From a checkpoint of a small transformer trained on Wikipedia.
Size: 12 layers, width 384, 6 heads of 64 (2 for keys and values), MLP 1024 SwiGLU, vocabulary 32000, 43.5M parameters.
Architecture: RMSNorm before each block, untied embeddings.
Training: a variant of Adam for these matrices, 867M tokens, 4553 steps.
Each number is 500 + 25 x the weight over its row's rms, rounded and kept within 0 to 999. Layers, rows and columns count from 0. Numbers have three digits each. The size before them is the row's rms in percent of the matrix's.

# layer 3 MLP down (transposed), 1024x384, rms 0.0423, rows 570-594, columns 0-191
108:458512486499509540508506490480487469491494509505449518473499471527473488504468512470471500480496495502512477480458503456523468526503519505479516516462487488525494496495565454471477488509506472480508480490483517496501460510511493521522517500519502480496503502508504517523536473516522514474470505512485517492499509497509491493568467495518554548479527540514446538525534488500467504481560507465505446517538492513496465549532490512503468464523496456490535525494498521528499575513497509481495503484508505508516513506488525502500456466486511518547540510453502482483467479545527500518
100:468487511509497492453545479518538521528468494481522510516484517468538470537527468526451520518490491513516476470509501494491484513520501514499442461503504522493505519496432493501511458502546522470518483528501478512496508514528485490484508511512557487499478471505494505473492487499516496461464447524540509505526526522467511500503477461471488434527489462461580489473499523465505535495496515510506503524492487505504516494489494483552530454502542473523534499469518458474486483533521485491482512463515528491494496502526475527507497488500509475508500468475468517488482452505512538519
092:527486466511517477489498491490549511553510494477515504565492474509542486504486513496490487475489496507468458476486489473528469492514483509439506501510507485528497540528525494493491478490491509540489496501508509496501498500551478446450503512512514510483522453552531509513506486479538480478476510531490485529533515519505514492519534480480483499486485490542535474477491469473494454479484510471513495494484551468529482489485475444480532529524468505523510499528507540506494488479513503452537468479541513499511520518502501536544475485509478522530481533507522478526446477471527516495
096:460450504507479473502466500489464491452455491478489506484548553515526511489502544491495524491487511527504484506522509489510489521456474523500484516514492525512523498518477492435490466494464526458503500522526529499490494504455491506464501495467525547510473439465512488492474509530500554489504504495536506479497499467513515533490486516452503478528478493485527522491494545546507476487520467511541500543531510465489511466470479511496497477466474485483513492496510505526479527532519497529559448501458519457501536510473533538485491494496485522476527475515507487466480505523518478511
100:460464537507514499476546505555525523462500503506522487504539515504482500505484454476528515499492504508490508485468521530528530515535492517526474463511472509511514481529528498500549440495479515500528518500474528505518491479508465492475501522519530503519463490500543506506471486518515487511520567498504509504508482532512461555530469496519478475519503478502482531467475503493441533502495549480497499506501474486498492486432487510529498486523473511518487502519545495484514478501482496512504488514488495487529496572510479511542501485481536474532534497523514517546557549505487490485
094:512525483506512511472471493508488488478503481460463516468583526489517492540527496491464538524538488458535492473484490473521480523503531552529507519469507527470509495494535517459493518514429477486511470520487508493504546476487493506536506503475438494495505501555492517530460503509487513520505507464507521503489514495478481481506529504484525454453512462507508500477488503478514495522507475525459506480495486475527542493535505506480468476496510474531506472479475521499489550485488522505476498537507508526468520514508534559522516487500524524493522487517515511507473521470482505511
099:436484499533461471509513532455451515499514493523498542476483516511494532525466518490503508505508525524475492496515543474531466567462505508455523460508518477491529484471448519484496493465453511558505530507558530502504500518504505489497465534484514504497463488490524570494523521510519499530475508496493500448527551508495537509415480525448500488515487497529495498499498510515459442535520526511516453555486510510488456494493510494470520517501497512502515529476480506544531464501453490494510510502481486512494490498488543471509435497461544462516495483480477505480500483464528524526
099:435526523509488483528527483526536499503459463507515477515539505466520487513479480490520522492450499445461498474477504456492475503441542496470500468505502520520521512520501555496541489489503493467516522494481519498525453476474500456481484512462520501508493497449491496487473496506498507527455532554501492507480508470513481494482480496478493527453448496524508486494503468499489510483541523498554526528584497505484462485517500514519436491518504493517498532498525489505541502491462540477484538502470509512520513546530522530539471495503520524539512501480486489474501470480457491528
092:467498498438485540518517478517522489468477502484482467498513476499489492515459514490484515517474521479462507484527491499483506541504505526512523496551509511526503459507476497480543495468487470477487511470478502523492454474489506485552475508479510482502473545495484477522531476532488490513478490542497513484519476499511490509490482457510514510485453504466496517483511514538473493482526508540507524505529489473502525554517513509500458493508499475475483522532508513520509485508504492506516446513521491508477463491501484513503493503464454526484533531491485490491507542518500517517
100:505536522496485470543505509509482441499516456463496489552536526545522518454522514496482515519464494496479492514491496487490502526470520536532458515546484458486492495515488534490490512497548515488497502518454445482514531461493513492509460504474563506509491484493503515479488533539496532500486495460523496502494539485533472514551510484511470534501454476492467475465525473503494506530553505505480479543529472498538472493492457538529458483512508452476484481484506510513511471520437503486514510515499475455537472518519525524543515472489514499473545518471508497498530521529488516552
091:433486473529468527455500500468490478513500468496512487487477513499530507479509482479465531503471502500495498458466506478499477512521497493522536510504499455510487515522528513453523502477531510473501528514499465458502474522467528485457480504526497502527492437489457501512489510526498510498504551501527468475463507526543494472473511455487501507479549520466471485472513487526446446486516478522494546488526490473519521503500523487481526492481504499476492497485498511511499510488480508507526523468513564497488527463510497493535489499492509505546489509468520493534494503509446469485
097:485526522549513493517503528500472464555502494467495534498460496482485516520491495492475487488496467496530499471491490487522463451507496485520477521473493491501448497505536488502526489533529495499491525486480521517501501526516504485472495541530504462498493438529561518526497516498527472494494478521541479460481564480480510508466498542488539466492490482501439459516486477526508528508519470528508497484525514520496456476495512492532480445513514493469528517485512505492473477480500501520530455458510397483525553492496490499453510480520540535510497474478484505493459464500515510492
097:529483481492511546471484520520491487547554475494476501517521485498543533485478531507521511476500546478528496493545525500510481475517533465521514501514505493516483472493522496492524468487475517492487456489514482530545538494496528513443510535526487467512500503476526518487521493526516477555499502472545554540482483507513537474431505509538456496509489521513520526525494506520505452512458474477507485529523524465501527520504500524532516497505477533498519499495538522492488491529540478517528513478485534477475490487472506487494480498477467465492500523529491449497518528510476484486
094:525535547515480536526479483502506491495466487524494518504508487472548505485525528517509516513534495469509540503472464521563527466505502472456501512494500498490483471502478512528534521537506491498523487464504478500505489512537519505495481512487498471508498457527538500485478474479505490503424544529471531492473532535505534454463465517481484506474481526463536520489451538473467478501493502491470506486505524490515489506485490488472484485519521479551489502477501499542465513491546505473510532543501473519494489496485452477513495444515477516487504510443494501547502540491524512524
102:523468514474443493474447494462504545487517482520497462527515529509509469503466509495499552494497476489453500466538458519506459473523517472489467507486552466487489507486534514530506494457517516483475516459487467512558449484435531500489526492500505506510492484512474484480459472481494514457481487482518509503471525483495557502527558494469482505469478514499535457537506521523537453477507519485483494484497476479493477510475494449485505475501495504495492493481516501528533538538513536552490521511479515439486507492482539472512532508511505505497519464462520447498509492514513450532
100:476467511479538493518456518539515526530505457512505471546503481476501465526494554516515478508491514543516507524523493456505522468470516496493498452502511518506541497487518526513464519528516521528485454517489484454507472488468520440464481528494515487511478522533552499525468511496463508478456498489499479484529493551477519480507502494460485508513504482493531489516482528488508509475489478440478495518498476462514453492493504494489494513519476522543510544472510464471494461481484455528488512468483527433496514455541490487521474522487479518504505472482491495455522524500540506492
109:546528509511449504478505528490494479487494495503493490458497490531524500487503502514509508491524525494487455499516467550504490488483512523549505516511512514512527520523494538472512474467428497491543496527505505473497491464483474488575454482511450466504487478500508465489517515523462504483514478494545543532488526500482514487471516484489503525515519536478504579478526506511478485519489512504462512482479514497479585495552528474485490500525517460504468502523514514465475510560484494490459502559540549445454487486527476457433485512466509502463520498506489559533515512520473506512
095:481522482482489541496498482508533507522493520487494512532499510507514538479488505556512493528480517500479509537495469521492463474547515478439530467492506532549491503501498484513493529507485488507463489481543512513459502513510480494505495511474490490479471505535492532484498533488486512457493483496518462516489481469509487485542467525525484484507477538527461487520492482484489506485513442549528487496541489516493480536491515466512490519485456508514497522488489532487512438506513482452509522481529531518476514504525488473476562502490513506497532518496486490441476513519457491500
101:557450505494492514454510486520483497541473509527559505494496455496514522465520465511500509524518487526541506504502483464485550489494492476499542506499568532464518499500476455499479522472455483510504511458493529533481483480500502522467547482520496484500506524503499485467513515456478481503493542507510483553461511519516493509506501491546527452491564492476496489545490489488484468509505494504483542503470507445472495494481517507507508491470515491515507505505473541504475521490471515515538497531525538555462508466526490498476471492516518474497499498465478513454513497496551553469
089:480535484484490432526490466463502486553519494476513496533477525475534538504489491490523520498494514481477497474519498523506487509459504522497533537505493482498509518487534516570503545514523503519463507487480482473457491481542459482531504535522482503517484464499492492509516528471466498579512528499479505565520517528530482492515559482513509507535508452492481453469498456521510507515485525459491481521505485497486486453486498501501463457473488482488504490512496535499473471523497492473468496528515486489504508501517535552521490521455540471496492497467483465475450487478488491498
087:514468508521491534497449469500521478485485501457488508496505474521502469513514493536500478522528517542477503488518530521524517473505495493477491547542494521510528467483535537482535511482517479473501489500491470498529480487468486492510498456519508494483463492506507516513476476469527503528506512493485514511502479517477525510525490522506511504515437512498448488496507498509483516457462456500441509524525556542517493512500510495503502503505520533461487497497523453556522552466507468521539493507503510446425509508474490474443513539507459509514488504504458528515547486508497443537
109:471477497487493489493524485528507527496482500471485510454477503423491503488484513540497457513519514526517453449472499459547516479523519508468472498523529498532500495505501515517541471507473484559540471464485500468520482493532493514563503511501515450521511494510477537501508467478493460474498476506459520490535512533488460509552495537527520466491518452497509491474512572505481474490462477484476486462468508537477488523472490476513472512501483545507535512532531530498501546450514498494494560507502482490498512491503472524514523480479485515493467514456504539544500514515477469490
102:508502505526466475493508488482491510501504468461490524564496505507505466509506495502469517527493525439487511514516485482526500490536497513496523495500516495502521488537489518542535516535491469526560443459504517510505481512479525511515471513535548516536511502521516463490529498517450528472428506529470529499492526509496478553525502530498516478501475559545538511521479532476504533485483461462428473479525491513487518548476545507490480489456512563528499541489502520464486459486485505490488491498525506437498496520479455483473512499487537532493475504536472503515494520514524497537
099:484530448462473532557495480541493477479498508551489502470481524519451490495491485516501497477463504491511493532544506512500503482519518490498492511542512521481504509495492467479461515574503489485519509491469511453484471526485484463518541489489475531518493460491527502465515494480507516521497541502465488488494538517500525516486472506461460536493482474547505497535510482516498492508520504502532483490526484495535502523480486494485492460514480511524520493486485515461479465506478497513520468503518450494498539454468466548468471498504459492534479449475475510512510515520472500511
094:463548482494494501433524488463510518511473551489553471497443541534485532521496529495507508507499583506541486517531518514508446467518500488456511500491513517498491479466482478497485507519468496506516517447493513537492521527480556524520497510427506539482513568490549530501531492525549466533521513512454541468560522516500488526491486484488506465512470502521517505528466520490457461502503521507501508498472481494505534513500498463489507499498502480484487533529493494500499504517500489457489455477525484469550492494551479489456462473524494510494518482535524544444492465462486497514
# layer 3 MLP gate, 1024x384, rms 0.0339, rows 571-594, columns 0-191
106:439493497491498473442511514496530544500500468489524467493516505518460531499506505494516472492493511504495495460491497456449498455520512511469474483494505472462512500507489558506482516486471495519474491483485540502493456471490476473489499474469507425512494538508515507473509541511466543477465524519501493472456511548521486532523486510495526525519512487543545498482472477462494528487490464466501520487478479473492505500530539463512570474519489511487501520509509491476476486558534483528524511486503528490497529489497497544504457478525433489480508512439506481517501466572529539494
102:563453530502455503503459530494483515432500493495525513507557503471538481468492534489485505514541502484459499530532517480481537494513499491539502468501523528484475486541478499518484472546489555499493538549492446473483477470497515515453475504517455509487522495492488528512517469544516463477505512480493459501512530482447516479487516494523541534484524478480490512501506490502561534522509482452508471495496542503455518501515513500526510539557529522504529482501435469465531526551511449512445495545473505539512493539488517528498488533478494453494507505551492507472510521514507460492
100:504504441480524506482511517443517529466535468506504491482518498462457477495455496518485516518501531544504496496486518479525522453500527473464498505490500466493518496460488489458474497458519488537565521541475503486500521494519499455470494498482494491495498548504508512494493493539515502499508522519492520515510499535493506512506504509529522524530473503518492538502452501546497505474488471506515503525519450470497513484532508507466505500473492516511517488520498475523501525519480452533524447522498543517498517535505467468494479471548493490487473506511521517499591483501460463470
102:520498490504527537466468487531499533517522482539491443473512521463499491471484523513484515459493480508534450515474456527482556556489507518469501479491445504513506472512522502497480444521506475516485499505500486510514461441511483468509489503523467506554490471501505495471484546524499523513520548470471510516492439549488473521548526505528446504490463480527501485505500507540477518496484457479495509500509498502488500487499498485457548531488539479518446519456498486471498490537476497495523491483504497506483518520503474528472474498517490551455511499503507507487505509491509507491
098:523539474500530522509477493488485526505472479442462500489543538519488498511550522529498496570558486453478501461478496518498506497561497520521512505518514522506471478485485498476514511489489512458517478529490484459492538520534513460531476504508474544478504487562483524513460531495524529494507481483529532475507503507458507502494512467510514448475487479504541501434471499499513515532525485573524518522506470452467514530471533496508496484483537472510506488478488494516514478499503506528514492525455478515473500510446526497553477495473492513526531487522484531502509513498499495538
096:463495518504475486534459505498474497465508506460521510488514527519493524500513473532502498504504481500530437547513528483480497523463484503489527468501521545510498495471497492486507509490459523504494531489487486462482500497491535489482495517487483547470464474461511503509502523491545484520501507470520518493511476487521531512446524531502487505489468522481488532457482499533504443515478520498521491507477500543442498492504493491496501469473488487501507530492493509501572496504482489500458496519500485531532497489466520458529478522479539485531535513529487494477450519494534482538
104:489476461507559513540548508515506501495518543488489501500502504494504518478461473459500505517510495507483498483497528495469499487518526476528519465451535495506511507478504533494508488521478519539492483515511493527497548510491491509469510471521463513528508491523491507552542513489539502521495474471485531514464498543508458470473497486496495525495535504499490531572534516479530521527487495521478473531496526510512516463514506495514497538474518499512445513523491488478473495484464515512541520518501506524475493464519479489512455502471478554483491555503511530508500529484489546516
098:517512467518493487485450549492488539556500461499472504527454521515521513499521504507489457484523464530506490509463525476480463497487477472488516531507539529475501547505475513504481511509483532523502502509523462519469520478500513512481511512482529479530488537505503474441478540539463533527529506488529471528503518545495503513491483518525458463516499507539523478531488530471484500511517508468554487482443501473536504488503476510479501481499489480565518466515509491532496465515479490495512491507522457496487525498498496469515514566508483500531467489479516470496514497510466520465
101:482490505476508501477497502508483486471532492512459451533518490529473481516496527495452474507472490508476510479451430484530472497509541518519477518523531490541511515492531541523512509509507496467515526512491449482542511521482513441516484451559508510525473468498517506468503562493525496528479467485493489494423503468477543488517489502504482469534454491508516467485519484510495499506540448511497458528486475509503537539479505486517486540507500490520533500460496476481522494496470497538500505546513514502554533527468511503511503492493491510524482507503459503540513497473406517516
091:571477503497535510525475498494493478518516513514495500516488494477487482493495492474454499526535477513518512524513538557508486518557492536480489489485505535504509505519461441536505490525544492516488520479494563504503531528488517509511526456530473519471507506516547490534486506488518530508473508544451523487516527495487533479516513545490497491514453518501482497484486508485513522490476439451453494481528487502473500506485482496502533479531484518528514476493504506517470510469492498512503506493489478453475522503449486445511508507488505517502478495508492478528510521485505525508
105:529547485523508468549467514456484486498514520474525537481505489507486482468514514486528490502500522487504469483526512513505502476478522492493494502525528513496489520493546503536512472441479485454534495470494523505530515495472546500499513505487475530512516495486524551518548494508478499507507462508514514490470517486487518470518496543549521526490535551484482533493534477501529500505510486478485506494496499473458463500485502500529471525493477525489500457495564496535481516469517452504493477454465456515479468504484468478453523507453567504490520469512488491489461536483504498537
094:512445510501498562471551488506535471528548496463456490507526484504527575492481528523504460487531532483506495496522527486499460523520498482503527479499511483508494512469493484527494489479528513510497456535473521542523505531506509465459508538513482474511536526474541518473557468513491493528480498509523502521467499509515520499465482482565468454478530504515490535519522514514492440525509488510536490552498494467501512539485485483532511495517511520484508493491548532515506491506526471527498497497512521456488538514470455550501464492475495470488537518505473486475535505528478477498
089:511526477526497517496485519477486479548482514510471469478515491492560543479520545523486489517495521498488522493484494497511474479500492478466562485549494518495511483496487470499499521472513491463526442496498537501458487518496492519573505535522495512537503483502507513519514505463535510531455500530500531485451512503534536480502461512511522481490540525557514471521457533479502523496446508481473533468498492502491500485474455514488517493484494499496513493496524492561479507510516495474529486541516443511494501471471461483474499491529484558484488480501500482562483534466530509522
103:492489506496495480511466543482508521487460511485503470504523473514485522518508504498543532469463520474496533465506502482462483570495474488512494490507511444531525515496501523546485487535494465490487477487448500549502507521460533453514503494488466562486469451450506502515505488502443492485478472432524501479463526493495534508501504479466489491508464495501491516541533545507485464475525499550516486527459511519488485484475514553521504530494489485502514451478503515525562525495461497522465477483491499495524495485476539493510530495490517477501503480548480519512483443496485453528
105:461474516478514500528474535503500475555503434548524492528508466482534477507519566501509510506531489518546512565520526510474506451510503499505466468477498539502522503519489518542505532456513457577526518534547484474519482466458496479506454468529507484514483464484526483499489494505489494500476467491530476488490485516494490469535512499477472496497524521464544488534507495504516526517506495500524512525499491491508492536499496452536459505508501510478499534487525485483489460486453449490503502531486478458479485481490524530541516516474492512495534492493491556508460525474501472500
106:496461511508529458523484463533471525533525503498511442493494484495509508457465532483491523524483524533472503512505501508475517518530485497523511458460489513489502502486534518508447504529507494527509534455468501512526493481458484526493502507539505468497527522519469527474507524505443513526484491469507450530467466542486447551509503518532471509522529517512487559522489480471541471530470489518496497498482531520509490517496507507504534500523523517495492503479471471516496462518506488483510565499493497529462526516511513514495467516487523527478500542488468479456503496483538500464
101:435498490459470507464470504514529534525525504499524487503473509486504536466507512518515458496488505532489471519475458544484503460563514523466516462508475541524525479502587503498494518455506518524497512493522510486460518485490455478503483495509486454533511502543511483501530515511488473424497478478513482486489483497482508509541467457516489537544512512544501505503489501504496464469451442536498468485480528483480501486493499522546515490505464523497428526495512514468526512516468494511525537470472507523489505513505484509481501496490484474514489525515459485475483486506529484476
106:478480516431546505505462477516451492509495491485519458580471483465502508440476452521482492478514536504499506503476492497486533512509508473488519499472492503503483534478483545497464474487492527508488478528503485518483494454499482559503528509511499531482553533538479482526505535518501491472538501503495507447461517527486504489483489509510489493534504479487481516518488499486489488487503499485481534497510543512467514492467503542509506532561478497504462508507463455476485533491509449579520503523534523517461507527489510535476516530468476478545518479502453489488525478515503493503
090:487519499463519452488482471480450464516498482488493470482498521423536518463507491505527512491555500497501505500501505515490507516492525499524515516498488481502544487487488485556482504504494521517466475531473450486471503497548485484528505524482471492533529482509490551515493468488477491543508469468506542520516529519525473488532505492509536464502547509462470546483493534528479476555510450478501507504483542480451470507479495500498472442489524504494492451514484486512487483505563474507504485517491483476469502471475520496527511483465515476488500492484497471474496510510495494506
088:460516525513535515459494480494505505502498479489459509480497505529531479488469527451511524458495513504476510500525486499516511496493520523447518500536529493483495478484509552515511554497485495453524530494486542490533499508509470481524511511513455550538443527467582459487495509511526517528451533539461532500490470499483508518502479523477478473520504522444528531515482482517487496495515523488458495490519475492498478476476547476485479469478481535496497527496473513497510502475483558464503472485462482499541456466461536496505493500530494506507545485445521492513509491497523501503
093:489482509514486499464536490498556516514491477501461504479467433492521500523515469505478491474490536531487490504505501482476496509448507526517513525485518514523551506517521502512460528474493486530501462520480492518532502561498510469497510480490566489470511420475449494532531470515508478504443453545488487534483504483506522448509466516506497489499524524513492523471471543500481508467497463481483533515524489484520465489471492459501528495518476496522506517510495554492538505494494506527499483483470471481487489535452465514540525490486503500518495515490520502578477549482476519484
098:469508513530511475531534498524507535499468470501486459536476508482515494530450494465523504489479529480515509498483488499495489474494513505459494496471537497477498525535512461489493551535476489538496502479528467514521468509501514475483505510510545505467493490495516456555523490518471507491490479535520495498475554445484462524514498506498465478482482548554467542497463490446491560444459463492453521470521469534477488488507490481497499492474473525524524515531515497526500464491478510499511455424538499472495469508466484490504513522496505455481504505466513503487453483525537535500
091:502544421467490526525505488520497497426527542513551553469520482509445474473505506499506507503474496491479478523504472513494515469469503506548481503513543502500491486500483510480492515498498467515518539499504492472538445517488507480500532480518451523520496453487465492476505479498497560506510532516475456512483506532515513499493443526513490494491509498541511461514524514473487499486509521499570499511566495486487520530513521470486489484519510508473521521520477524504484493495496479463519509513483466512524551514433486547529471464546457520473468496483452497475494504530500487488
098:467502489486479503462516471476487496504470515525516489509487537515496498515532489499502516493472536517527491554480534490506478488484496478443550493511487475527504526472498506525497507534479506493484515466486500526528550507477516542521513527435455510533510539503532525519507485546487510502527503539466547461511536546494489521489484503510494441520513524509505487546451458458474456499452497521464508512482484517450510456505506514470483511482510508512498552518516452512477490496498513452492485454497493482530490474499496491503496471515509506484506523503489537457557478485485529505
# layer 3 MLP up, 1024x384, rms 0.0335, rows 571-594, columns 0-191
093:497534476453517501533515525470481531485523480498502458492531516531495532439502521451517510503471483496483480498495488513504471501512469480521476509475511472516476435498522496499502517533476522516474474450460517493508455458501472507488519504508463492507519520512491520504515524481502541477489501516465509492524469492514470496505533505526486544465521487534480533503476484508479472533502486499537472483509506499483489466534551509457488552522453495478519496488489505529462488489465527533504478542504517510503457479492527546492521507468472520493496517521469500502478455519534466495
090:513505517476484506535503508556505500479440492520479491487525492498458513505476509477535525526473506503484510527508500537482551496489503500533501503454499520496497493498510529518532511514485549448500506475542522498527492497485493512518482478465505454547515529465476521460500551505467463492494480453506517519489437488483477518487500484548534540518508504488509508531514556492536506521461509498491521538484509497449501524491522548503536486493512536521474493505481464509477511489489507503471535539455511520511497473504495466469485505476491456468485501513511507472527518524479465540
093:477508467476495510523568523515513525474540541534538505536484469492472482502455478452499459479463495506487502513505522457506495525514534478470502480514535538506531503465488538484470493500497504522523496471558521551520507459492523467530467476499505454480437519564468487520492505512487530465504453526499487531504468521483513506487457495505528497507501493545493525477504509482519491511477459487498490522498506571480502542518546521491498486481497553527510518469526475515500503460509467505502484508566512486521520518489493492498514484531505504522443538500509502483512479468510507481
093:492485497540487489519465467485489464502492467447497481502475509539472521524478540482503478508489516509520465495515507552519463496552496535498489528511527549507526546497514524485493490516485497502488505480503538495511504506552511516553527496545520494519544483533476501511475485469566483464498468503489462524488503503481477496492486504494522509509517494488548463497475512484531489526514498551515488500517535451537512522464483499506510497500528483498495480537455471484521507469507518472494492540505461523491506522478502528430509514506486488485524522473441485463460524445488459501
093:460474489512491529522515472486493502523481542530541520509476472506473464438475475495534480531463455520486516504512525504488509440493489486478479469513499487525509554488514507518493480472513539500482511470480528529526457481519495513516478478533511496495489489494454480465526501511515471461473497501506470503496467515511489498515470495531523509544466477512536523500520487533527536531498512489535490491512515520500479500523474516538479506517485486506481520495532516466493468494488483502484515491466518483472547470485492513517493524496510481523461490543431478492471506518497464505
098:557542504461470524486540472477518508495467488474498519494509478479503465503509505467521515506508521520501532504511471500483514545512499516474490473488490496484494496493506545517486476495507509538503548556474476518527551491479470495472522461496533492497522501487498524446485475501474512520491488523493503505501462514472503491523504464515484522507493514473510530523514502471518502452467535496461497464514535494535488505470509474519466537540541521492445540519482493504505507547521518518484552529498511460499461464538487501538520518485491488484453565464476526501529544494482468510
105:530491510487488526465480537516472492446509506576512490478497547490513506459533477519464500484484483459487488469505497505480518462509495506528476490524526495506443504502487525531530509515507495504516539523476464517541539502531523513513477481540480502537492501506506481496503511552482543480512498453506534450532447540475496517522518484515539460505469475451509530497514522485496504499479527507495485504476509499461479540460504553505498536534497502500481482499490511494474478488470512516459506511498465479475500506468497512503541525493513474518481497574477487465578511493541535547
096:534519520543502475448480514473481508514526479502542581458452493499506504526524455509524484492490500493529520548476505505484489492537473487485462508483482538507513558488514505478485543520536510505512497525524498454531519510490511522464516519488507479509522480487522471494492512527543512502490471481514489485478511495471537528495500538498475462520525509509483504490497483477483530527487508455513552480469525507515527473480514500501551488492509497513512480470502494459513509559517498512478532465486517480498538511492483485504499499496556490504476506506508498493503493494489527488
098:462491481513541476518528502495452511469468459491482503485470471513463508507489494501503501514539527521461556465508474492521522469493508464525527477478542538515521536455493468482486481512504520461529523485490526518475524493512491502505550485561502492548565471528469466533471531491536488499477484525478508473464472492505506470494494532542524504576530490469499517492508509483513463510500514532512526468509530518483509461492501457515459524523496528534496527528484482475530532470515485501473506534466483498524486496500464465484472472520472529482534492534495500502526541473513509495
089:489557492496512457545482489518540529491516528503501489520497495526490495484525514506508480450504531502535489533518520488497518441484531467504461478499528541485489484429480495551477505529490475499518453500503540505514501478503436485540518484482503502476546580513517484486517487502476500497461490499471497496503483457472509529534524510483497483532491502517528541533480515496489530509494497494517480574519509545457509484484470502494443503535452503528498487539465464466521453504508458491482472537495506464480476532509492497474536474497512482462502471518473510470491488494519532486
095:509497487449503503489509493490550545487477514494533505505557487483477482482466489465513530496516535494543486534511512499522486503472481512480517517530508477513513513473453474530487471503475489505538464494533499467466517531511497529537508486477492529500478526523507471476501490526502532545509529491452527502525487501494479479494490464468506492484546486514520555482488486493439484506491462476497524510490490455515516463526406527439544491481472493554487503535495492497504512472545488491514557521469530481460483520505515526568494499445482481503457486510547453475517506494475501527
101:497501527516505520476514484496501491493478532507483542480514495515523497543529462501452554501500518516535510509466474471491549513485470513499515438489506516494495527522509500486477526479479471500512498495486481488508538447479535483490503480508512471490492479479463507533464540501454493466465500531501487495477503462533512502497542511526487498520509511561481483520462480519485458470473531545491487506498511476489535439446502482486523479428506524509455506565492480514485526514424525530482492485535511543511498453510484513511479493518490500502524538455476517560516468507511522511
089:450449458507480496490484527501444521513528534469506507489488521515466521514483476469463488470455515517503484501518530481483478549518481519544545464514530470529544517523546494457472495473494503497499477486492553534452503516449490486514543520510515498533533534506474499521554535513508493492517461463546527488514504476544496520518534493506518507509509510537523480526465428518519509494484527502508470522476500502488529481508512519495510497468444533434506494504479535520503500500446495486540504520525495483471498476505537478457477489491551522515501478545473493470483521514475489505
104:504477499496532507517464516503519447537475530512546516550521498491555501431488510477503529489467465495491483530474526458469511535505495510518541498490511546513496489520495528503468497471525494512491486484543501519515545538527512522481518477532511515491499517472507484487502521515531504528473537496538534479518473516448482486480486490472481475524491529521528473484493483535488505480528505542476461507494469464477524499465468494484492509506521488528553512450485546534509484493504475510503501475471443478514506452543471478488522517496499501546499507550472472499486523505520457496
114:512495504523496541499508455477529561455535531517526496496521489500514533502461493473520474485488522523485507503472529510497494479527493480492501477492509455486511483515535484454462507453498489491453515466498478515500519470473525478493519511480500482512529570498473511505467491500482520513483510493460493545519496531483457528505498523479507475484495504533466521490478469505490518498512462503518486509488520475502477513518512502518541454519486547489453523501471501471484477490515488500467522443516500495500529506543519547510517482530462513448487503509485470480528467525479510480
108:511497523479490485478524511478524527516514472489467493533444512535507464473525457497556492525469527541519472515445521474518487532531517520479499540480504526505485538467489535496515454502507506506429459463510524511492488531491510501478482534502500516513499508506539490489482509487457551461485518544508497501534519465483534531518510521502456475538478503475465514471497518505510515459454514500538500483472497512519476464490473503503491540483506511486484481516548517493533519516494532530479498468487531508517503529487492438448496517487493483495531501441547525504530479518455497508
105:520526476556478521548563492458469466491473482522488548533471512518494495517495466493474511495507536485497483463503498423479474509486500476508515509496527464468489515503441489492488508529504470494524477510496509504500493568521465512487535501462519532459484523501492511517496505530487513525511513560463479512490516523513471459453486529478518447446471496499462496496522493489450527517533525486495528544530480528497512500494518458480473478462525475491569480473459501508496520502556482472480463495537513478493505487507530486508510518531494509479520498494524504528498500475451541515
099:486552479529460485535502500498484453455525514481473535472500504541488510510495568485555498498501492471496469549510528481556475470509490503496500497539484460505506490529488531505495498518521477441476478516508525457542526516534481491552485518478499535512488485494542487491538508520504553501501489533503469492512533468503506451498519517481484544440490496532485501488501505479518511482469515478483506512535501559546496500528450511482471482506516507460537502476479499546500494534487503490477488485440535493528504472508493485511532480490521492509547472556512465513445480494495488510
091:493492472515510553453484499542487516512507521528492483498491480516465512475503474534464502525492506519489497521474492476505516488542502480500513439465492525495513507495486438454525467475479468508519477504534486515501549489453512508501467487508500439500535527515486503489480473538520442469510447457493516505466452489482501537505496483478524483483514490496510502501511525525528493528499465542500508518482546500510533568503498501533493497495529499468513505496501473464501505486515500505503542496499495521474526491467485522492497457518474523457410510506457522514550517514538496496
087:487527470519503494484547534512458509521498488562485510528492486491464528479506500468512526476499516508526492504515477491472507491536532515496510485469490483470487526504461459497472506537519528518492489483563534532495484521497505503495514488491514530529547528517513489469495529517475523436513474507497478488457535511497469507510522494505516480498521481500569496511501540485510484534531504479533540488489487483494480515507523513468499500490494501500512461437500473460525468542508544489460493504486496473551548482492550518527530470480532546522528458480534498482482536481505510511
109:479468489521505509499507500494506521503511495472516508486503472514483497500470498494514511488505473474515483496523478445472500495479527506524524510491490538541516488469508505474455537483492462517514451512493511504511519473505482510494484541435580532500496467492451502513450446482462461459524498479499460565487521471478467522462452542536483502506457530484503500498541553531488491483497488501491513515535482531524532498464507468516501513516500464562491520520503503500524532506480497508523461476517533537487491561478492524477495495489501525474507512507530497510476519512498519482
099:496483450502524492464539521534483475467558495494488460535550486549494495509517453500470479481483503487514531502445515445481480488490453462535549474459495517522522484464497483446472528495529523464480509500479511478475511492468511460473501500525482505496495526500499480515466521517503468494499527496487472515455516511557452488482513488499504487549495493495483455506478502528505495523499545492547509507543456474490506486466508484484498484503544481481485479490476506422521514497463540484507504509497524492491480521511511526546492472496462497525491488494491492483489464471497518484
096:500538507512567475496490464556547480523468486488481505513471489485525518505495492464498474487456475538526521491493523495541501542513506502500505465473456464524508455469524513489506495510493513524488483512524549528509480525479485529485525527507465490491501526539481510523549501495466526511517504458523536552506499508501485485440501457482519526502488498498508512521542521512516513482491469528455463541505524507488497490515531512513525504466508502454449514515471435522459494503522505489477508506502503523517524511543535481516480494535493544465513529450542515480505514529478485464
095:489463520477453493502482491531534504505481484504528496521531519507500512470484483504477457505467464519490512485436494519483563521466503514542474498535500500510512487512503523471461468470503511455508520503502440513464492453485486517455501461535501504494449476503533530474496500501474501534470509507502501534474509496509506482506507499513471499471504515503523536478506523551508483490513515485528483545495489506468500538499484507479460505490501481507469487511506552486486471537504479536520521529520513530446546492524497542530498539448465530508469552493461505545525468532490451481